From a checkpoint of a small transformer trained on Wikipedia.
Size: 9 layers, 6 heads of 32, 5.77M parameters.
Architecture: LayerNorm before each block, learned positions, biases, tied embeddings.
Training: a variant of Adam for these matrices, 318M tokens, 9711 steps.
Each number is 500 + 25 x the weight over its row's rms, rounded and kept within 0 to 999. Layers, rows and columns count from 0. Numbers have three digits each. The size before them is the row's rms in percent of the matrix's.

# layer 3 MLP down, 192x768, rms 0.0674, rows 145-191, columns 512-639
107:524498569501525470450496471488485529510498481492520514446565472491510525522485492486470487512517503535477505543506555487504501492491489518499491522518485474487486546539452517447511489477460470490506495520519490500467495470521490493495470495454520478474506490511529513501503527486504483483515489503552494503501442478453483499559490455521468483444507488507487511459478472507503494487513
099:495519431455472473570494476507495524507495513459542513534503504494487495509528488530543500516526504526463543512494481478497482456489419469479483434509507449491489530458539462476563504477519510481530514483524503467501505477517500529468485465481458512507506516483512510509553499483500496508477482526505516523526470517549499524503578510529522462500519532504494517505483481480492499546504
092:512521498509508472514510476508496469457511527507465493520557526495480445492477463504478497497498541496498486463476536481488501545529494506480463527513501500514526501514514524498528507459509462491531485491527484442497545487497454540504522547490498448491524488546488511492480535463506495470510498514509472509486484506520511511468475474513485540486502470518486488480491506489515485496513
096:556469483503506484509473512497504561516510470484535478472521501527492483502467486483484509509515508519502504513516590528470517507497538501476509501503502563497491470494496520485456514481522473494507476538485520488469478470497505547512503526500503509480511499491524498533457485484511488527507525498522523454492527502487502499541512472513482502494506502532488568468490469495521497469490
095:509458537500540486478537520485499541479513512517489508499505493482513461542514524478496536485461441475517509454458471475493506504516534498486532511539507467519512524428494475527528507457482515520482470495536497482514502498504504556493527500477490482496513525521444548511475460499523495496482489526476437494468511511517523543513470477497525462491484514513487492515514469481519484534488
089:512477523524496507482516506530477520505500502522491486474473511549488531519494515535519499499488566514495496498495533481496494501470492472522533488511500508506491503504498537446494513508497543474488513483480508520484482501465577525508560494494481483517480512519518467496485493512505508535483487536463474491516498494457493522495473490519455528513521492516509466498485522531550488497537
103:509516519478519514472502526507566473483487499497517475520488505472473515485493526502491511494475440517493522506495565527478508521494554458510518506467516549518509501512480450456470504465509542479478507492470515472493514512506506506501492512517512551481495502478488511496497509519529525527495538511520521489472470477530528475479510487519524495483469473521480490528510476516517499477497
090:487468527538475523518474529484517454493495490490497523477495481484503527499503528496486531450478502504496457473510516534471509493484507514515468498533503506507492521559458472516493493506491482468488519472491472550518502520543464453524517511485514493509516497485500501499479500501503476503524483483528453452527490551479496502529486528493490471487510482549518524465469516499493493510504
105:497523484554521491512510511543493479528485488503479511503488513502510481507532493500494489519485500498445524526514502505503485499514491465497502483502512421501545497531508536488498465479490512504477498490531507473506491490510494467529513536492501445488504510518483481495538470494492461513495532478530507539464472508484519520542505429510482536496498480457472490503509502526563493518519
108:486502491532514521507502496530535527538502501510495480501460488523495513503539504547476485491524500476474476503519514497561506514494509500480474519525512486505514509481530510473512507486482521497516562504509532457514458528531460514485526522539499491445519508483523546472485467482532507522513448514523533499517461522520515498505467460486489502560519509495510474473527548497531504525477
094:511470518477497514555512540479528459526487538497488503488487531535475479516512528513523505538464538483466491456500547492491521491533496465510515507510506509513476474474508502514527514451486508440508485491499501520503502466526545498503475489495486477480511504472521508496533494493473514490486491518492458606489494458488500553539479484491559501517497518505493465458508515511504485496532
107:500497507492462496507493483481503557460517490486504499490523505501468510520471466458493493481538513500486519489525484487456485482500453558518525489521513503493495467499517485518581500461521537530511455508507500487492495498498493517507472558515518517479496516529471558529502505473522492525477495492496474496501516493542506478500508469481518491512527459486572484514517539525521512503517
099:487511488535488505473511487505508498495509518470554516531496472520520496485486498488524499499451528456536466478504437522528481507510536475497546480483517448516519512542468483543553526494448523467497479494498533523516516525421514503525500539510471447523510490491486511532477497482495451479476495485495516499537508445527501533457474540533488521447485514518503480523506504535501497512527
095:507477508494507493479472508503474506510501504520534493462546488504500519551535510486505488513471508512498489488538507504540517493530516519479531464481489455527506485510495483485425474507472492562534482524554497529497501497466510428523487465494531501523519516504501496536511438496479514491489531497487464518550502509537475513512513481487487512572500534509505485458522502491490505470529
095:470518487459491523451502507507470502512495511492515499520525476524461493505486533508510491476470469523495483427488477491459499505486441517480521516499508492481481548464486507488546504479506506543516470488486547505479461524520497482500516504530500443501486509490497555502507527536519494516485562514476401494489537555489492512510491500476528491428476507512481517542498556541464515514457
095:529533478553516515467523543507520469497499529537498486495498510515485502487540498483489483456506582460487513493480510505522502505502481470547477551456487552503492585546498523495490464496477477480520504515526488493494482486456513463497494507507505502461499483521511498517510490513492532479521515480493508518508477489500493498481518457505486518470482519465496494511476486513491510483490
101:527482528541508521467512562512521480465524493484488505488490496511570520481544529488503451508502530531518484510519555531448499510499486508519447475502502518512500498535491550516468513491513479572528545497503510504489550537498467480463509499466466471491519498526508462511510491502480515516512470519559501495500486512522507490566475517530509495519488522490462495494496468493529485493487
103:455494522504490500456495495488499489547499531491505515509508496495499478477497460494526537492518510496503526537497551430511504511492447508506524557496473476506530522528460472453511506505504500492477499532471495521508463543547552537503488518504497488490510506520508539473475492430503489495494540471444535486476472503511517481512472480541514484492496429490519509527464494483483500491496
096:504499480524495499500524488495502513528508496506495521545456515514493518524469537522501502501474479495520491521474509500524493594477546505490486516502502521512528487525476465497467497481514466502512432510490531504481485486486501478496514495489520496486520459484445479501521518490503508499497517487505529482509498530578537493490515508480480514467489503500542489493536470496517498496496
095:536440551476500514467491463481527471502491501501454547475485430515494491503475490485490514511506501451497534514487562507492500489490460534487542520508497537496487509471468511519448526518475488462519471475477481487528472469512512462559542500497541515531491489507508499497453526512499525516494508516455507556487528542503513511552515513515511512499491510503511522514506465498488497401507
091:513483444471454481546489487492524512506494498483500467467528473504554510485510540493470514478486524476508532519489506477530504527517527502523508514488488476489509475473464515526509502540496470507520526531497507514480514505488501534526552537501456513459535509508515506505504520509495483529465444512491458527487488520500472520493460475499510504492506460495489497493449566516491491460502
103:512488526523499488497502537510491542508500503494522540484520482460505515508485485542492490500514436519511479552490453525518519490525462490495487454504490465522481449499500524479516525496493500471518487481520484495486497516457529443492493524502487489485522491505505512515544541524507505533480494483497511524492498456502483503491534485490515487470525482504463451503550490515488500544497
095:517486475453529530530511529530509526554504463527485468490499517545530477507525521513487510498460486492525454506508440502496496536519538478513520511487498486499509499537505485518507518525460499527496476497445502509489509480475483493520541487506528491477506508475504450521512495506516505522500502518525466508500518527485499484499498521500515505495484524500540497517521524471501500476488
101:468478491462476467527529535513475468527495494506515466497530506504530499512491501562496488509503494482507508537492460479492485456495482464492528515483524490516529477540522514473481517517480519465515478525464501491517526499544527440494489517541500507485486497509507466494526542484512482516494524520479487497509487466491490494513545473534489487511492488476492499548458498503491504517480
095:511533490476526516509505528464488566527493528501531493496519457479484484494487481502488486493497525531485486535569510475482526505495482534528493509501504540509501499471508484523537478527498535514483505558516528524501490509554504495465477509508533493464504499515527522502510463467470512509513442495517489483478502517453523522502544500484513502509504492494492500517463470501474488510497
096:464480527516516492465484485521463479531484440482507544517464484478488487500493537495514490565464474542502497536526532469489496509496472468493519515506493473496468506524518505476520522510510530449505527486483459481497492511513486486506493516504460456501514506486514470479469525496520474524496498492503493512493494534505516497534515481491531519531499486521519497511440502514504495488466
108:528491475488502496502503516507495538489509496502466527511515527523519505533488506464521516492471521487526512472466509502477480502488511501508460481435490545521506509539535478505500512523520475492520486469486502480500479507471545488490507508491491560545493498480504474529509499513474534546505482479522517529539520510519492492497496520510508528550490525516517514488504513506507535480517
101:481510526509495498506499521510496506521510481507495505509502500509473487524562474491534505502494499464533490482491467509538492496483522523482466481517498502501519521513497443500538468520527559552500503513489506485479497487433497508511471447502521540478492511486493551452494553493496515489520522511469495492478499489532481537470539515488467498516538494488527522518515503500497506531550
100:550463519500493482494486461508477497516507455494496464505556472522494526513470491474477488461497542558487498521496479557474508507517544531493493466519495498488483536485518525486562489483521466509491511479503477510489493493462478463529520475463532432480494512509514547504514464525481525484520472493499536517478491501472495474505512488505525518464497501498446522468519469496488497483507
098:483523526469498510480500492556470478494504542514486499518489477482483516480493480505472449462464502447486524457543484456510513491521565475529506489476487597489496517471441489491507496492480529468482529537476511496498492520481485516510504489527469493492490532510521450486463509503487496471509483530510492489446533507481491502465496489489488499526436456541517492517510517517509484463548
094:525455504514473490506494435526487501533489499496521526512551542538488528511502506519529497532478548527493547513506482500498498506477516540519518469484523499484518492553513512493510509516530484482490516536475508509493544469428518504498537515501501458524488473486501461485465497569501503438513501475519502520513506505518452529502505504533473518501477569495489493499474521527508526514469
092:514538535550525492477498509509503444485506517493507556517505489467463495487475494480481511532488571488484493475463554484501517454481521480467528512506512487498540465493488544527567539526488524445502515509479508475498532486476540491448524458490515500464493479491497515501489507531483520488492517486498499461509509566500490531467516472518456512500482506485458473499488513500505498532466
103:450558474507571521491520499525498470474509535503497520490512526523482509491517534494489493533520489498426510467503559526428523504522488528494485529504481496486525478523489494449477512496522516520465488513450473455498502506547483510493478516481524551492522473508488495495502498491497511510497488507494512498488504544526510519479481495489462509570504510506516477499503541475498517479478
095:476549506460512516527524508488499454515495510463520465514523525487491523505468507509529513542513439494481522497501567476465519490550502511468525456500493500503509519456519529503550493521534516472483495496497511529497492451567528510578509500514482514511519495494487509477502457502460497545508467503549484519516523474502500516527490520503523490486458484523441523475504486484490506490460
102:532522483511498512508490449485495485528497501511517506511531513525505467451510485487444516481551488478503523514487481485519497486473482515546515481533494440496517544460488513525471470507484472496486500515505522526509483483440485479505503464523524469494497491514509536520496539525465488474507534492529455518481500471530456513502503473516509515424494538475510501542469519479509509499523
097:519478500500486462514481467492475510509496526464514480490472460470522490484487494481459515523508530482515530493533492513512514502475476459549490472549517535492517502483540494510524483460477510518498505490516535455515531483535465556468529502465470502485474474503510509476534503513530495494517498507554497497475498534467530485499498497467516494518533509529490507477497516498498507525492
105:536469501539494497567492483508566517439503497536568518503478514518477532516485540499500480485523439489496475447487509490470504511509542519511459515521542484508495448537479514489489524471473506530487524479523502434501509475501462491549518474463524466480508486515490511508493478530550488544490501513529502477518463533499493518474482485462506486519507528490424492476524476472486518531549
095:482546496461495491545474478507515492486487514513512535534501517460530497501527497509480512501517508460505578472507489492496481481546529490503535561529498509462528493489506515519509496488492534524487524508488504519506499492504476572462473502505480486508434486490544483545496498485509507476521466500484498470499526528433515503466500494529512505490502524483532526486452521511478501496446
098:468508493513508504470465506509488489487488486486473482510502507517483445519477476504492503500506497500451510541544497515510497487476526477525524474477492540502499479534498502499471483499497486501492504512498470490480458519471479531500429487518521534469482508531493513552554502490496495497522491521500506451482486495474516490497486491491494474521465499463471517502500522464503488454469
095:498515522529489536510504507486507487505506490509574482497525467506492481501508490510527512541510524515492488494478511531491510470482446548535496448505517472530508518507490488470482504533503513497514514521482494530508493531522518554511447501531499505504527512521504529508494501521491509510517487482512516520535486498499478538534462521532544493499468510522486498489483493484524514489516
102:490515496509508510492507466538488502493493465490515455509480476476536455493495491487480502489533504512470519529485444517517480543479447532487447528480506504486531514536508477510519489497515505528450540533496533545497515478519482478479499467514495497486483486489491553461518490513494476493513488507482537509491496434466511483496478485503510481502499499512491521509515515480488472511472
102:524519479531490515481510548492511510493506511465500498497467538473479502490539524501503510468547457501485500465507404505503512496431467488491472492482478463532478504491489440507506521502497476515496511468527491501470493401508539488500507519497513494494512498494482528487483481495523528528523499501488528493473501492487490478517459487506518501533513507488566465459440553524504487525487
101:482487482514536498521505479525460536457509512506512503504475522500492524487491482504505495479550501519470530490519476472496523525491471555514550546496522522500506476526468500512445508489503509498504503515487498500506469494490492511501470559495487495477500501485480524486449541533495468502507453493483490482489468501511504516513509473491446500579536555490460525491527510527491495505534
103:500480493473504486474501445515496515476504497492485507469463536516526506488498472464484502489498457543484508546498523462475476469501482490491486514507509497459493522519534547480514466522530501519496488512473500490501520501502500498494460538478512508479491504481494476525471511512534516450494481501490522516514512503488500499510479503527494510463474473524474534500478506466511511493465
103:483493486502515502470480468494525452476491504475513476485498549503501519507498506479496488465508502535506493456511429504466504507504417508506507479510497442494496511493499467492523481466512514574492486530511505460525473513445494515481472461521520513473513488530447529495486492491524485495455481500484508479541497481550542494497456490524508486528472491482496535519522485447481504492532
104:564495527527506501499523460452517499495482480503487504508503510512495470497492511515493480496486503477524520517498465467477489520463491487455473461493492503498468451459467469506496493496496463495493520480517480542493534474516526550489531507486496504533486505478509547478465472501486510478481526529428518506499506509506499516506507518495520499499484495539500510510485539492498489538543
094:532485500513491517521523518494530495485507497530508530500516508492487486483517484471493498503455455544516517493475544470514499479490532460475502491523492532522516508568490534519523483498520556490509496478506517502493524536505503518512459419510448493510516514466487504525498541514461489450487477522538495440497539465462498491514465557516459508479544492499475518524500523523499483489507